From a checkpoint of a small transformer trained on Wikipedia.
Size: 8 layers, width 128, 3 heads of 32, MLP 512 SwiGLU, vocabulary 1086, 2.26M parameters.
Architecture: no biases in attention or MLP, untied embeddings.
Training: a variant of Muon for these matrices, 136M tokens.
Each number is 50 + 10 x the weight over its row's rms, rounded and kept within 0 to 99. Layers, rows and columns count from 0. The size before them is the row's rms in percent of the matrix's.

# gate: layer 5 MLP gate, 512x128, rms 0.104, rows 385-402, columns 0-127
# up: layer 5 MLP up, 512x128, rms 0.0993, rows 385-402, columns 0-127
# down: layer 5 MLP down (transposed), 512x128, rms 0.0253, rows 385-402, columns 0-127
gate385 077:49 48 43 41 69 56 40 45 46 55 56 47 33 54 51 58 54 50 38 59 52 56 39 57 52 60 44 58 52 34 69 82 61 42 57 52 65 49 50 48 38 77 48 67 41 63 41 35 45 53 55 39 68 45 66 61 56 48 62 58 46 54 32 42 46 67 61 50 36 34 32 65 34 52 53 36 53 57 55 53 60 57 67 53 40 51 64 63 53 55 52 45 42 49 42 63 34 45 49 44 52 53 40 47 43 50 56 50 46 43 45 25 42 55 39 56 45 34 42 55 56 59 40 48 50 34 56 57
up385 086:45 44 76 53 60 44 37 43 46 55 33 33 34 37 58 54 38 48 47 53 52 36 42 44 49 41 60 47 37 62 43 61 52 53 61 42 60 52 51 28 54 26 46 50 52 43 46 37 45 50 46 40 59 68 63 51 52 48 38 35 50 46 41 67 59 48 46 38 50 54 64 38 43 62 32 49 52 42 57 53 60 54 44 66 51 39 47 33 50 48 53 30 40 52 49 44 61 61 48 28 58 56 41 47 44 56 29 51 45 46 39 47 72 59 50 50 44 62 37 46 54 57 42 38 55 80 46 44
down385 087:50 32 60 62 33 51 57 41 41 47 46 39 35 50 53 30 69 47 45 45 39 54 54 51 54 62 50 45 43 54 50 49 41 55 65 62 44 29 40 61 46 09 58 45 64 42 56 54 53 59 67 69 46 52 45 68 53 53 41 47 50 56 50 51 39 50 43 64 58 43 63 74 54 46 32 38 45 46 39 55 52 40 49 60 57 52 55 48 68 46 50 53 52 33 47 48 47 67 39 33 46 54 57 48 61 59 61 63 63 32 44 49 36 43 53 38 60 60 39 63 49 47 53 43 50 55 52 52
gate386 115:48 46 54 36 50 46 55 70 50 51 47 37 53 63 48 59 58 53 29 60 53 44 58 36 49 31 38 59 53 67 63 64 43 64 47 55 62 29 33 41 53 43 58 44 27 50 56 70 42 45 56 59 51 52 61 45 72 69 40 52 58 49 47 59 38 61 49 48 58 46 50 52 51 54 38 39 46 70 42 49 49 63 48 45 28 59 30 58 35 42 60 52 36 52 46 44 48 33 49 50 59 40 34 55 51 55 61 54 36 50 47 55 55 73 48 52 56 38 32 51 52 65 55 45 42 58 60 47
up386 110:55 52 60 50 72 41 39 50 45 44 52 42 64 38 44 65 34 50 53 43 50 45 52 64 63 65 56 40 57 56 45 56 64 39 28 38 37 55 69 53 57 78 34 42 49 44 52 42 60 37 52 64 56 44 40 54 46 47 54 40 50 45 51 47 55 56 50 48 55 51 35 62 39 73 56 59 30 38 62 57 40 47 29 64 57 56 50 37 70 69 36 51 44 55 43 56 44 59 38 49 59 52 60 51 48 48 59 47 55 48 45 62 37 50 51 56 43 43 49 34 56 31 57 37 32 41 57 48
down386 112:46 41 45 70 62 44 47 40 50 54 33 55 66 53 59 48 50 64 39 35 56 24 50 61 40 39 38 42 58 53 59 57 58 59 39 49 50 57 68 58 55 38 63 47 41 38 61 39 56 49 50 70 39 37 52 55 65 60 39 35 52 33 48 50 41 39 57 56 59 57 40 48 58 66 43 56 54 64 31 44 50 49 49 64 60 60 60 48 39 57 45 65 50 42 50 55 39 37 44 55 63 53 45 50 55 49 48 44 52 43 45 59 59 53 38 67 54 54 45 68 45 46 54 22 53 68 43 71
gate387 105:50 42 24 24 57 47 37 67 53 42 42 40 54 57 48 44 49 43 60 47 61 62 60 48 50 56 60 56 53 48 45 48 55 74 49 59 47 62 41 37 41 36 44 60 42 43 59 51 49 38 56 42 46 36 43 57 56 56 42 52 40 53 35 77 53 44 35 46 39 36 39 48 48 57 46 51 55 50 52 34 74 43 43 46 20 54 45 56 50 33 37 55 62 56 44 30 63 48 60 47 65 52 58 61 46 42 57 51 62 54 73 71 39 53 47 58 49 52 55 46 59 48 47 54 43 45 45 61
up387 102:50 48 56 31 68 58 45 51 42 51 51 50 58 66 52 27 43 56 30 54 64 56 53 42 52 48 46 44 56 50 42 52 56 51 39 39 62 58 35 48 44 62 47 55 60 58 57 39 39 36 41 32 35 36 59 59 48 44 55 47 53 57 33 41 67 36 33 52 36 59 53 52 45 54 45 53 56 42 75 28 59 48 38 60 47 56 59 42 70 32 53 40 48 48 27 42 43 47 63 44 60 66 65 40 44 60 51 41 45 56 52 54 51 48 60 47 45 34 67 53 41 55 47 47 63 58 31 54
down387 110:33 43 41 66 48 69 43 44 50 44 57 32 52 36 42 55 28 46 42 57 57 51 65 51 51 56 36 40 59 38 45 47 63 40 41 54 57 62 51 44 66 49 41 42 56 45 49 31 68 39 40 49 42 42 57 36 60 71 48 40 43 50 57 54 55 40 53 46 43 48 64 51 41 59 38 32 63 38 52 41 55 55 41 56 36 52 66 48 57 44 57 51 31 34 50 52 44 45 72 55 78 36 56 69 41 49 48 52 65 46 53 41 46 57 42 42 30 62 50 50 52 59 42 57 48 49 36 39
gate388 134:65 41 50 39 56 51 59 56 28 41 39 39 39 59 48 59 48 53 50 57 22 48 50 57 80 46 53 37 54 44 50 61 58 50 60 62 48 63 64 29 79 31 65 48 57 49 56 46 44 44 45 59 55 42 25 40 41 51 51 56 54 53 38 58 47 49 78 55 41 48 46 49 46 54 48 46 57 38 40 44 64 56 58 50 46 39 42 44 49 51 54 43 64 53 45 54 64 64 58 56 52 47 41 53 54 42 38 40 45 58 60 58 44 43 68 26 55 42 52 40 41 47 59 52 60 48 47 65
up388 132:57 57 48 32 59 45 52 51 47 50 57 51 49 45 57 51 34 27 66 45 49 42 66 48 43 50 47 53 69 45 46 54 51 41 45 54 52 52 70 48 62 72 42 68 42 54 35 52 48 63 45 41 56 38 50 42 49 64 72 48 63 47 54 24 50 54 59 42 50 60 37 46 66 40 28 40 56 51 59 60 54 50 48 55 63 52 39 34 50 37 61 39 60 53 43 52 45 35 37 66 41 44 39 54 56 24 49 52 57 62 49 39 43 68 58 52 47 45 48 59 46 47 60 67 45 28 38 56
down388 163:47 58 50 48 54 52 69 53 53 38 44 54 26 49 41 46 53 73 55 47 45 54 50 51 55 34 54 46 41 44 54 63 49 49 54 52 64 62 58 36 61 42 41 51 37 51 51 32 43 51 52 59 41 49 47 35 42 49 49 53 48 62 45 42 41 53 65 48 45 23 60 43 56 69 46 51 72 30 47 44 68 61 56 52 57 43 68 46 47 57 50 47 56 50 43 54 59 50 13 55 49 54 46 44 19 56 41 44 43 60 50 47 53 53 44 29 51 47 48 41 30 57 68 54 46 48 35 45
gate389 115:50 58 57 47 80 51 36 54 54 54 52 53 53 55 50 57 48 48 59 50 54 54 61 30 71 58 53 46 38 61 59 42 32 62 34 51 51 42 48 52 56 32 39 62 31 56 55 51 21 61 61 58 64 53 41 59 47 50 54 50 32 46 52 57 66 38 49 51 47 56 64 41 55 43 76 57 59 63 51 56 51 59 68 52 50 39 50 34 59 46 53 41 52 52 53 50 58 53 63 54 60 45 56 68 38 61 37 64 49 51 60 59 37 47 54 48 51 44 38 66 20 53 49 43 58 42 58 55
up389 116:50 34 50 36 46 46 79 39 36 52 56 70 50 61 49 41 54 48 61 49 55 49 35 67 59 61 57 39 35 53 55 55 29 37 53 35 45 57 66 42 43 48 48 46 55 50 56 40 68 66 56 44 53 39 43 50 47 35 66 69 53 70 54 49 54 47 47 52 44 42 52 47 53 59 54 47 73 59 58 46 57 50 41 48 51 51 47 48 65 46 57 71 57 38 50 67 68 65 46 64 46 49 47 56 66 52 60 43 36 56 56 44 72 57 44 51 45 57 46 48 68 44 47 57 28 60 53 46
down389 116:51 49 66 57 59 61 31 53 48 63 37 59 58 36 44 51 63 67 59 43 42 65 42 47 56 53 65 63 70 57 46 57 61 39 38 43 28 65 38 56 44 42 48 69 48 54 44 43 54 50 37 57 34 50 61 40 47 43 53 44 47 47 40 57 65 44 36 44 60 31 64 52 49 51 45 44 54 58 49 36 45 60 49 46 45 47 58 37 32 46 63 53 58 34 32 63 56 53 57 55 44 57 38 78 53 65 53 42 62 51 38 64 32 48 60 49 48 34 44 32 47 39 42 52 59 51 47 52
gate390 111:31 62 66 48 51 54 54 51 34 44 54 39 38 60 41 53 42 42 44 45 51 32 48 54 48 53 48 63 49 49 66 43 57 30 56 64 59 49 56 60 75 31 34 61 31 47 60 31 43 46 31 63 38 54 42 53 50 57 47 51 47 79 46 51 38 57 56 36 40 52 33 60 47 49 39 54 54 58 45 45 46 51 38 70 46 62 48 52 40 49 56 59 41 49 55 39 45 50 48 59 46 48 42 45 57 38 51 33 65 48 54 29 42 42 76 48 54 46 63 38 56 50 45 65 48 50 55 48
up390 103:47 49 51 56 52 50 46 31 53 53 52 48 49 56 52 48 60 54 56 64 61 66 45 54 53 52 52 44 46 40 40 44 55 64 54 50 54 51 40 57 49 60 41 50 64 48 55 60 63 28 36 46 59 64 41 56 55 56 46 36 46 43 64 46 59 46 41 66 29 34 37 60 39 59 69 52 48 49 46 28 62 58 49 65 55 35 57 48 63 44 37 82 50 59 52 52 62 25 57 52 54 56 54 46 59 43 63 57 47 47 39 53 59 54 42 77 37 75 32 45 50 57 42 46 45 54 65 48
down390 111:55 51 49 43 57 53 39 23 44 49 60 50 71 57 57 77 55 40 48 41 60 56 48 46 34 37 48 56 47 43 53 50 41 80 36 66 45 49 58 47 57 63 49 46 60 51 48 48 38 52 45 40 43 62 61 29 62 67 63 41 29 34 55 53 58 80 66 48 48 53 48 55 52 41 56 53 34 57 42 58 53 40 33 58 37 47 43 61 49 63 55 58 53 60 61 52 49 44 48 46 57 44 68 53 58 39 48 52 43 46 39 60 40 50 55 58 51 61 47 52 42 56 38 40 60 55 58 66
gate391 085:43 48 33 57 45 47 59 69 37 36 39 51 67 59 42 50 53 48 41 47 47 25 34 60 75 52 52 49 56 49 71 61 50 59 63 47 59 33 49 43 41 60 48 64 48 78 52 47 47 46 44 37 39 42 66 37 41 47 62 47 50 33 69 50 54 41 61 50 43 40 64 47 47 39 63 58 46 78 53 53 55 44 51 52 63 44 38 54 45 52 60 36 49 54 47 33 57 40 35 47 50 53 46 39 45 52 57 45 43 40 63 50 54 56 59 40 52 50 57 47 40 54 68 46 61 58 61 66
up391 091:54 49 39 58 58 51 48 46 36 65 39 64 52 54 58 53 46 45 45 28 37 51 46 59 59 46 54 48 61 53 53 66 58 51 66 27 54 33 61 59 33 76 56 77 61 59 49 56 40 43 45 43 53 57 39 52 64 62 50 38 44 45 42 33 36 48 65 44 33 60 64 49 60 39 60 49 40 47 32 55 56 43 37 65 52 49 56 37 40 49 57 41 50 62 58 34 42 47 49 44 53 55 34 51 59 45 68 44 46 49 43 47 45 50 66 50 30 38 49 51 38 42 53 53 51 69 58 58
down391 089:43 35 62 43 33 49 57 43 43 61 48 45 44 31 52 43 43 49 36 65 49 48 49 39 63 63 53 64 65 58 50 55 48 69 49 66 57 47 61 48 42 70 45 36 44 73 63 41 44 55 55 31 57 50 46 60 71 58 42 51 50 49 53 67 45 64 53 39 41 52 56 30 44 52 47 42 51 74 46 44 66 36 54 52 59 54 49 60 52 54 45 46 65 67 31 58 38 29 33 46 37 42 48 53 36 45 45 63 53 66 54 59 44 59 37 41 47 56 61 50 51 49 41 42 50 56 53 48
gate392 082:62 34 55 58 47 41 75 46 52 47 51 48 45 40 59 46 44 61 44 45 51 57 40 63 47 48 62 54 44 37 63 39 38 49 35 47 59 53 34 54 42 49 64 27 32 41 49 50 44 37 49 45 43 40 40 59 47 47 49 35 38 60 48 61 53 52 49 54 47 54 51 29 59 30 51 69 63 56 36 59 37 33 46 31 47 60 53 46 72 49 40 49 71 67 53 55 63 53 43 47 57 51 51 48 49 46 54 45 39 49 66 46 57 63 44 72 65 58 61 47 39 45 60 26 48 42 57 42
up392 092:54 29 49 79 55 57 62 52 60 54 46 42 53 43 53 34 49 50 46 47 58 60 47 58 48 54 51 46 52 47 62 41 32 35 46 36 39 54 35 54 39 48 65 52 35 40 59 46 48 51 64 47 65 63 31 71 53 53 51 42 40 52 63 37 47 48 31 49 41 29 32 36 43 51 50 42 55 49 51 55 37 51 48 47 40 23 74 54 70 49 47 32 59 49 44 61 59 61 50 46 41 61 41 61 47 51 38 47 53 33 40 58 53 56 54 52 54 38 56 56 65 35 44 44 45 50 52 46
down392 084:48 48 67 49 52 61 54 37 60 43 33 41 49 50 49 65 32 48 38 40 53 41 70 58 61 39 62 43 41 49 53 45 42 61 52 44 47 69 45 53 51 62 56 35 40 54 68 40 36 33 36 55 40 54 52 47 49 39 67 52 75 51 41 56 32 73 47 36 62 44 48 41 40 45 44 47 55 59 57 56 46 44 53 44 60 43 56 50 57 51 42 43 49 66 45 57 50 35 42 53 42 33 52 55 32 52 47 64 48 58 71 60 46 55 53 56 38 38 35 56 30 34 36 38 48 33 45 46
gate393 118:36 44 45 45 45 53 66 49 40 28 55 54 49 45 51 68 46 53 49 53 51 49 48 38 76 62 62 33 48 56 29 41 48 48 63 48 52 60 57 56 75 44 43 46 42 70 51 39 51 41 39 54 60 50 45 43 44 43 42 73 30 61 42 43 39 60 41 35 57 68 48 38 50 53 41 24 48 47 39 63 34 54 63 61 51 51 49 54 50 41 68 57 56 51 54 49 39 58 58 53 39 46 40 47 46 60 37 42 43 45 50 61 47 61 49 47 58 53 41 32 47 43 41 52 43 64 56 27
up393 116:39 51 46 61 55 38 33 46 46 46 51 49 54 39 76 52 48 47 25 50 47 43 50 42 52 46 37 38 59 69 64 50 38 41 62 60 66 54 34 52 36 54 39 53 49 39 36 57 57 43 32 54 46 65 44 60 44 41 27 43 43 69 47 44 48 34 65 46 60 58 44 44 51 34 47 39 71 38 40 40 36 45 54 46 46 38 53 51 63 50 41 63 43 59 36 41 54 36 62 61 39 58 56 50 62 55 63 56 57 44 51 52 48 51 60 51 51 52 36 44 60 55 43 55 65 23 53 46
down393 114:51 61 34 56 61 39 47 26 51 53 53 49 57 68 36 65 57 46 60 61 56 55 57 58 57 60 64 41 40 39 58 23 53 57 45 38 45 49 52 47 66 46 45 48 47 54 48 38 50 32 55 47 52 52 59 39 27 50 59 51 45 43 51 34 46 63 58 47 53 45 57 48 32 64 41 53 47 45 41 58 37 53 63 55 50 36 37 54 51 37 57 43 60 63 79 48 53 75 59 55 39 56 58 63 39 47 30 57 50 39 58 37 58 49 46 65 68 51 53 42 40 42 49 59 44 60 62 50
gate394 128:46 47 40 50 69 55 42 61 60 57 42 49 68 41 42 47 60 57 46 63 56 40 67 57 58 48 39 65 52 70 47 46 63 59 63 54 68 46 53 46 46 47 45 41 41 56 57 49 37 60 45 48 44 57 51 54 34 61 51 41 31 37 35 58 43 45 45 54 52 59 49 53 52 59 31 52 47 58 59 31 55 44 52 55 69 56 56 49 54 65 65 39 56 56 63 48 60 61 49 56 48 58 58 30 53 50 44 35 23 51 47 62 45 70 48 81 61 55 59 64 46 46 34 61 43 47 49 33
up394 124:73 55 50 62 50 56 50 65 58 55 53 52 49 52 53 49 37 22 57 43 50 53 32 32 58 43 46 53 47 63 51 44 56 52 54 66 58 60 46 49 62 55 42 38 48 42 60 41 50 50 52 41 47 56 49 52 46 45 43 49 69 47 56 60 32 28 50 44 49 52 35 62 48 45 49 37 37 60 51 42 48 66 52 54 31 54 50 65 60 62 33 49 63 73 28 46 40 45 49 27 35 48 50 33 48 67 39 37 54 50 52 61 61 44 50 46 39 65 51 52 53 56 69 33 59 61 57 47
down394 119:55 68 43 51 40 67 53 38 55 43 34 40 55 42 56 43 59 47 20 41 48 46 41 26 48 43 34 61 45 59 53 40 59 34 47 45 43 45 50 45 33 55 46 53 56 58 59 50 54 48 76 47 34 44 44 51 44 67 49 43 32 59 51 61 39 54 60 57 32 54 48 50 24 50 42 43 53 46 31 43 69 45 53 53 62 51 66 52 44 62 49 39 59 58 38 57 53 43 43 54 44 32 55 51 45 46 45 47 48 45 56 36 29 50 68 45 49 43 53 56 28 50 65 55 35 47 53 54
gate395 100:44 44 73 72 65 55 46 55 61 56 45 43 70 38 58 67 63 53 39 51 53 52 49 39 56 55 60 53 48 62 47 47 51 55 47 58 56 54 48 59 63 44 49 49 52 51 58 44 45 48 42 34 48 48 79 43 44 54 40 54 36 36 31 46 45 50 49 49 34 34 71 44 44 37 50 51 55 69 34 29 46 60 48 47 45 47 55 54 45 43 53 50 62 61 31 42 42 51 57 57 64 49 49 67 60 59 59 48 65 36 52 67 48 42 48 30 50 67 43 46 49 50 50 29 34 31 52 48
up395 104:41 62 33 40 30 41 52 44 44 49 57 70 37 53 54 31 42 53 48 49 37 57 52 76 61 53 52 43 54 58 55 40 41 51 56 38 52 44 27 46 45 65 32 50 48 49 61 59 43 65 61 53 45 38 26 49 56 54 66 57 54 51 72 58 40 66 54 48 56 57 25 35 45 61 48 50 64 47 45 54 52 58 54 71 56 54 55 65 54 62 49 44 44 44 61 49 41 46 44 53 33 49 53 46 42 57 48 50 59 55 61 32 60 66 40 55 46 47 61 55 53 66 34 47 61 55 64 43
down395 098:49 64 54 41 62 67 52 41 50 55 47 65 56 57 55 56 66 54 48 50 38 41 36 44 53 58 42 66 55 37 48 38 29 34 66 56 32 47 58 43 53 53 37 51 55 65 54 38 46 44 52 52 28 63 64 47 47 49 39 56 56 74 56 47 57 52 37 73 59 55 46 49 41 51 41 49 29 58 59 56 67 55 29 45 57 55 52 55 28 41 61 61 60 49 46 60 42 55 50 60 56 52 57 62 52 39 40 40 44 44 39 74 53 45 48 47 56 36 37 63 54 50 49 52 50 46 53 76
gate396 081:47 61 48 41 51 59 57 51 49 64 62 51 42 59 57 54 48 53 60 56 49 65 62 61 45 39 31 40 60 66 63 37 61 53 48 60 32 41 43 61 42 51 54 44 60 40 55 51 51 56 37 69 39 43 58 43 33 48 46 50 44 70 37 43 57 57 54 51 64 59 43 47 59 52 45 39 48 64 65 42 45 43 55 41 48 47 46 41 41 24 51 42 60 55 61 55 41 57 60 61 62 60 55 25 47 34 47 44 55 77 63 79 56 55 41 39 46 45 33 43 38 51 51 45 48 44 45 34
up396 097:63 64 50 42 42 55 36 55 64 45 47 44 47 50 48 56 55 41 58 63 63 64 34 49 50 44 36 37 47 58 67 43 54 41 65 58 27 37 30 59 50 56 40 47 52 34 57 55 43 58 43 55 42 45 50 49 31 41 61 45 54 56 47 56 56 49 51 75 61 50 46 47 44 79 52 56 50 51 53 56 58 45 50 41 61 33 36 49 49 33 40 55 51 46 54 43 56 64 51 50 47 58 57 69 36 56 37 45 57 67 48 63 66 63 36 35 41 40 63 47 60 50 44 34 56 66 67 60
down396 086:34 42 45 35 48 63 55 41 48 49 55 57 43 48 46 59 41 44 35 53 36 30 65 52 58 54 58 47 56 40 64 51 66 56 41 51 52 52 57 55 41 45 23 52 49 62 36 57 32 56 66 62 62 47 45 57 34 54 46 46 40 68 56 54 55 33 58 55 37 33 40 45 65 43 58 55 48 40 51 68 40 42 26 49 52 48 76 51 56 42 38 51 61 60 54 63 48 40 43 79 54 46 55 51 46 40 53 47 44 49 46 43 58 49 45 34 39 46 49 26 48 54 46 44 53 48 40 36
gate397 107:77 33 48 54 58 66 44 44 35 36 42 47 47 56 61 58 57 39 47 51 40 53 43 50 61 54 52 50 60 69 43 53 47 37 51 43 44 54 48 50 47 57 40 71 56 51 51 56 67 59 67 51 59 44 69 65 41 63 50 57 52 60 57 64 47 39 48 45 31 50 43 39 62 50 37 49 40 75 51 38 52 57 47 61 57 62 52 66 47 55 38 27 60 72 49 56 33 61 54 53 45 55 56 60 54 37 45 48 42 51 42 53 56 52 62 46 47 55 48 56 65 64 56 36 69 65 52 71
up397 120:49 38 42 47 51 57 40 49 48 41 50 60 41 59 55 44 54 28 67 45 45 60 59 50 47 58 49 61 68 59 51 57 37 34 53 48 39 55 69 44 45 61 44 51 54 44 44 63 47 50 51 48 47 61 39 57 52 68 58 26 54 57 48 48 33 42 42 63 57 44 37 49 47 35 30 54 50 76 31 65 39 83 61 55 59 49 51 49 52 50 51 52 52 46 58 70 68 50 55 56 46 55 65 52 60 38 41 56 33 52 45 49 39 45 63 54 49 58 47 47 52 54 69 57 42 59 38 73
down397 120:58 43 42 44 53 73 53 50 56 38 44 57 44 50 47 53 35 48 49 72 65 47 36 27 45 59 38 35 73 52 47 75 47 64 44 50 56 52 73 64 58 68 56 38 42 40 48 57 52 38 49 45 52 48 46 58 48 50 38 43 55 35 53 56 60 54 62 44 44 48 48 52 57 58 39 50 42 50 38 48 49 50 60 48 56 35 47 52 50 58 61 40 68 61 51 43 63 55 30 52 40 42 41 45 35 50 53 39 46 73 22 47 52 47 40 52 63 68 47 47 46 53 43 59 64 42 52 71
gate398 103:43 37 52 69 48 47 43 39 33 62 35 48 52 49 43 50 53 70 51 66 32 47 42 59 46 67 62 45 47 63 53 43 62 70 44 40 40 40 47 55 55 51 57 49 53 39 39 40 44 34 47 51 41 56 56 32 50 30 48 56 61 51 58 44 42 60 32 56 52 54 50 67 54 52 57 45 40 63 54 56 52 54 35 65 51 42 38 33 50 39 64 58 36 54 58 38 39 48 45 33 71 44 51 45 42 78 60 44 47 43 48 54 40 55 69 55 50 44 58 62 57 27 56 57 49 49 60 59
up398 099:54 55 57 58 42 48 53 71 65 55 44 45 52 46 74 51 56 40 44 56 45 34 44 60 49 56 65 66 51 42 46 63 43 53 43 56 54 54 56 42 45 60 46 61 36 60 47 67 48 69 75 47 56 26 55 55 43 62 57 39 37 58 23 49 46 51 67 59 30 47 48 66 44 42 58 44 36 39 50 38 58 46 69 52 58 47 37 65 48 59 40 36 60 48 28 56 58 49 41 37 42 39 44 70 45 52 62 53 64 51 61 48 59 59 44 55 47 60 55 47 54 52 40 52 44 49 61 49
down398 101:64 54 50 73 51 50 30 29 44 58 43 42 57 53 47 49 52 56 42 52 50 61 79 57 63 48 48 56 53 70 44 46 51 70 49 37 28 27 44 67 55 50 33 51 40 56 46 66 49 50 71 55 62 52 56 52 36 48 61 50 49 43 47 45 51 52 60 56 42 49 55 59 37 50 31 47 74 42 51 45 66 51 46 63 52 51 57 56 30 57 43 39 57 36 55 40 53 42 50 51 47 41 57 53 43 41 38 40 61 52 50 52 48 39 50 59 53 66 30 55 34 50 48 34 60 48 33 48
gate399 119:66 46 41 47 47 48 43 42 48 56 33 61 49 60 58 52 46 40 64 52 61 44 54 56 48 55 41 47 61 48 64 61 56 52 45 48 41 54 32 53 46 41 47 54 37 42 69 65 45 34 37 66 51 40 48 59 39 52 37 43 48 41 58 60 55 30 62 34 35 52 45 63 55 68 46 48 49 73 55 56 44 35 59 62 43 73 62 68 49 56 56 57 51 51 61 56 53 34 51 34 55 41 31 52 66 40 51 35 61 48 35 61 41 42 46 50 63 37 56 45 35 31 55 64 41 49 57 45
up399 096:41 54 50 52 41 49 60 57 49 56 63 44 66 61 55 47 48 51 54 67 31 50 58 48 63 62 66 53 46 46 36 39 47 69 56 55 39 62 61 38 52 61 54 55 44 47 44 50 47 49 48 48 40 42 40 47 54 60 58 63 46 45 15 61 49 50 52 60 52 53 42 49 49 19 45 59 72 49 47 54 57 52 60 45 44 35 44 30 53 34 43 57 66 35 47 49 50 62 64 56 39 69 47 64 39 43 48 58 36 50 66 42 46 45 64 58 40 54 51 49 72 58 50 37 67 39 51 57
down399 116:41 42 56 33 36 65 55 46 56 47 46 42 49 43 45 60 62 52 64 69 34 53 64 51 58 58 57 48 65 65 53 50 35 45 60 42 45 60 55 58 44 69 64 56 41 60 62 61 41 34 57 33 44 53 39 67 36 46 56 44 48 45 50 51 50 49 55 59 53 49 49 62 61 47 44 50 60 48 62 59 43 34 65 54 57 60 47 40 61 54 73 55 55 44 63 30 41 41 59 40 66 55 46 68 86 51 48 51 48 50 59 50 42 49 53 48 54 29 35 45 54 47 42 41 58 43 45 62
gate400 090:56 37 35 38 40 50 47 35 62 38 48 66 58 41 49 39 50 34 41 62 53 64 39 34 50 44 58 63 47 59 48 42 57 59 50 36 63 55 55 47 51 49 42 57 65 49 56 56 58 43 54 47 52 50 61 45 52 38 51 59 77 61 48 44 59 63 55 49 39 71 46 34 58 55 38 47 47 58 53 46 52 45 62 45 29 41 53 49 62 55 62 41 67 61 40 59 35 30 75 45 48 60 63 51 54 53 51 57 50 57 54 34 52 40 62 58 39 32 69 39 31 47 40 56 48 64 59 49
up400 093:46 48 59 45 52 44 68 53 52 54 45 33 49 56 72 42 44 56 45 40 59 49 57 56 53 63 45 45 62 31 57 52 51 66 56 44 54 60 50 47 50 50 51 41 33 64 50 45 59 75 57 68 59 48 51 55 41 63 50 75 41 59 43 53 47 47 36 34 42 50 58 50 50 58 39 46 31 53 49 65 53 46 42 49 62 57 44 42 54 57 69 46 44 52 70 69 63 61 42 56 56 53 42 34 49 52 43 66 71 60 55 41 57 58 41 56 52 50 37 40 51 35 37 26 38 51 29 64
down400 094:59 43 32 58 39 35 41 48 58 43 44 47 38 46 58 46 59 34 37 55 21 40 58 34 57 53 51 48 47 41 50 42 62 51 56 55 40 56 50 44 50 81 46 49 38 43 55 53 65 46 64 45 52 59 52 62 53 72 56 45 49 50 48 44 47 33 52 42 49 24 60 43 44 33 77 61 53 45 60 67 47 55 50 79 62 35 39 47 33 50 56 58 57 35 48 51 56 46 46 54 61 40 50 50 52 54 43 45 46 59 43 63 70 47 46 54 56 53 41 49 69 52 47 42 62 48 47 53
gate401 087:57 38 66 47 65 61 74 57 54 66 52 30 50 53 49 51 51 62 44 48 44 61 60 45 59 58 54 61 61 68 44 53 39 56 48 38 50 70 32 36 56 43 45 55 45 40 51 47 54 47 51 49 41 47 50 48 62 60 50 70 64 30 53 63 42 47 66 46 67 52 52 56 56 41 40 44 42 51 53 61 37 67 44 46 62 60 63 59 62 67 37 58 63 63 61 68 59 37 55 47 67 57 58 52 50 36 38 52 53 47 34 51 42 58 65 56 44 29 41 43 54 44 38 47 53 39 38 40
up401 066:53 52 61 28 57 42 34 48 42 39 36 72 76 62 64 63 46 43 74 75 55 27 58 67 51 40 53 49 63 52 67 42 45 63 53 56 64 45 49 51 55 40 46 52 44 43 45 46 51 34 39 51 61 42 54 49 50 42 30 52 49 65 47 40 56 54 51 64 39 58 36 49 60 43 54 54 54 63 63 39 38 57 55 60 47 52 31 46 44 55 62 39 38 50 49 31 61 54 57 44 59 38 41 57 59 54 52 39 61 44 47 51 50 35 39 52 66 52 57 47 49 46 50 34 54 54 59 49
down401 090:57 44 66 35 58 53 51 33 31 49 50 52 54 40 58 57 46 40 53 56 58 41 71 64 69 62 37 52 61 49 55 70 48 54 58 43 48 60 26 53 51 30 46 67 49 30 46 48 57 42 40 55 51 52 47 60 64 54 35 46 41 44 52 59 43 55 44 54 62 45 51 44 56 41 53 41 39 71 43 52 46 46 52 43 50 51 28 40 55 56 45 53 45 45 51 56 57 42 82 51 71 53 58 52 48 42 44 35 71 54 42 50 41 48 35 59 33 65 52 46 63 49 70 41 54 43 53 53
gate402 086:49 47 63 55 35 39 63 61 49 62 54 43 33 59 45 37 39 62 59 47 51 36 69 50 42 60 62 42 39 48 58 54 62 65 53 36 44 56 55 50 61 54 33 55 45 40 53 60 40 43 40 40 66 45 36 42 57 60 65 55 49 72 29 40 54 43 68 48 55 42 40 40 73 54 57 59 44 47 63 50 30 57 42 32 38 68 48 64 52 41 61 50 60 50 52 54 43 55 69 68 37 63 57 47 55 62 53 45 52 43 37 46 44 54 41 36 53 50 57 49 37 40 41 59 59 49 37 49
up402 092:43 52 39 44 32 69 65 41 42 60 56 49 63 30 53 50 55 35 51 43 51 59 22 55 51 33 61 41 54 47 38 57 41 46 43 45 70 51 61 62 34 43 63 54 52 49 60 44 72 56 45 50 44 34 45 67 57 52 36 39 44 37 48 53 43 60 47 58 53 65 60 38 48 44 34 63 48 47 45 36 56 52 54 66 43 43 53 45 32 63 49 62 49 56 50 52 43 53 54 34 55 44 48 44 30 35 61 41 38 51 61 63 52 31 50 50 54 59 50 28 45 34 61 52 46 37 55 51
down402 095:66 58 51 43 65 57 42 51 38 44 49 63 60 45 57 48 47 44 63 35 47 39 30 52 50 42 42 63 51 54 39 36 41 47 47 56 53 31 43 54 53 25 61 36 55 45 58 36 57 59 50 54 32 32 60 52 48 55 52 62 37 40 56 43 45 58 36 48 49 70 49 49 68 55 30 56 41 44 35 54 40 50 47 46 44 44 51 68 62 50 59 39 45 51 57 56 48 58 54 48 44 58 60 55 45 36 61 39 37 47 48 72 43 49 56 69 60 44 61 45 48 76 69 34 40 59 59 61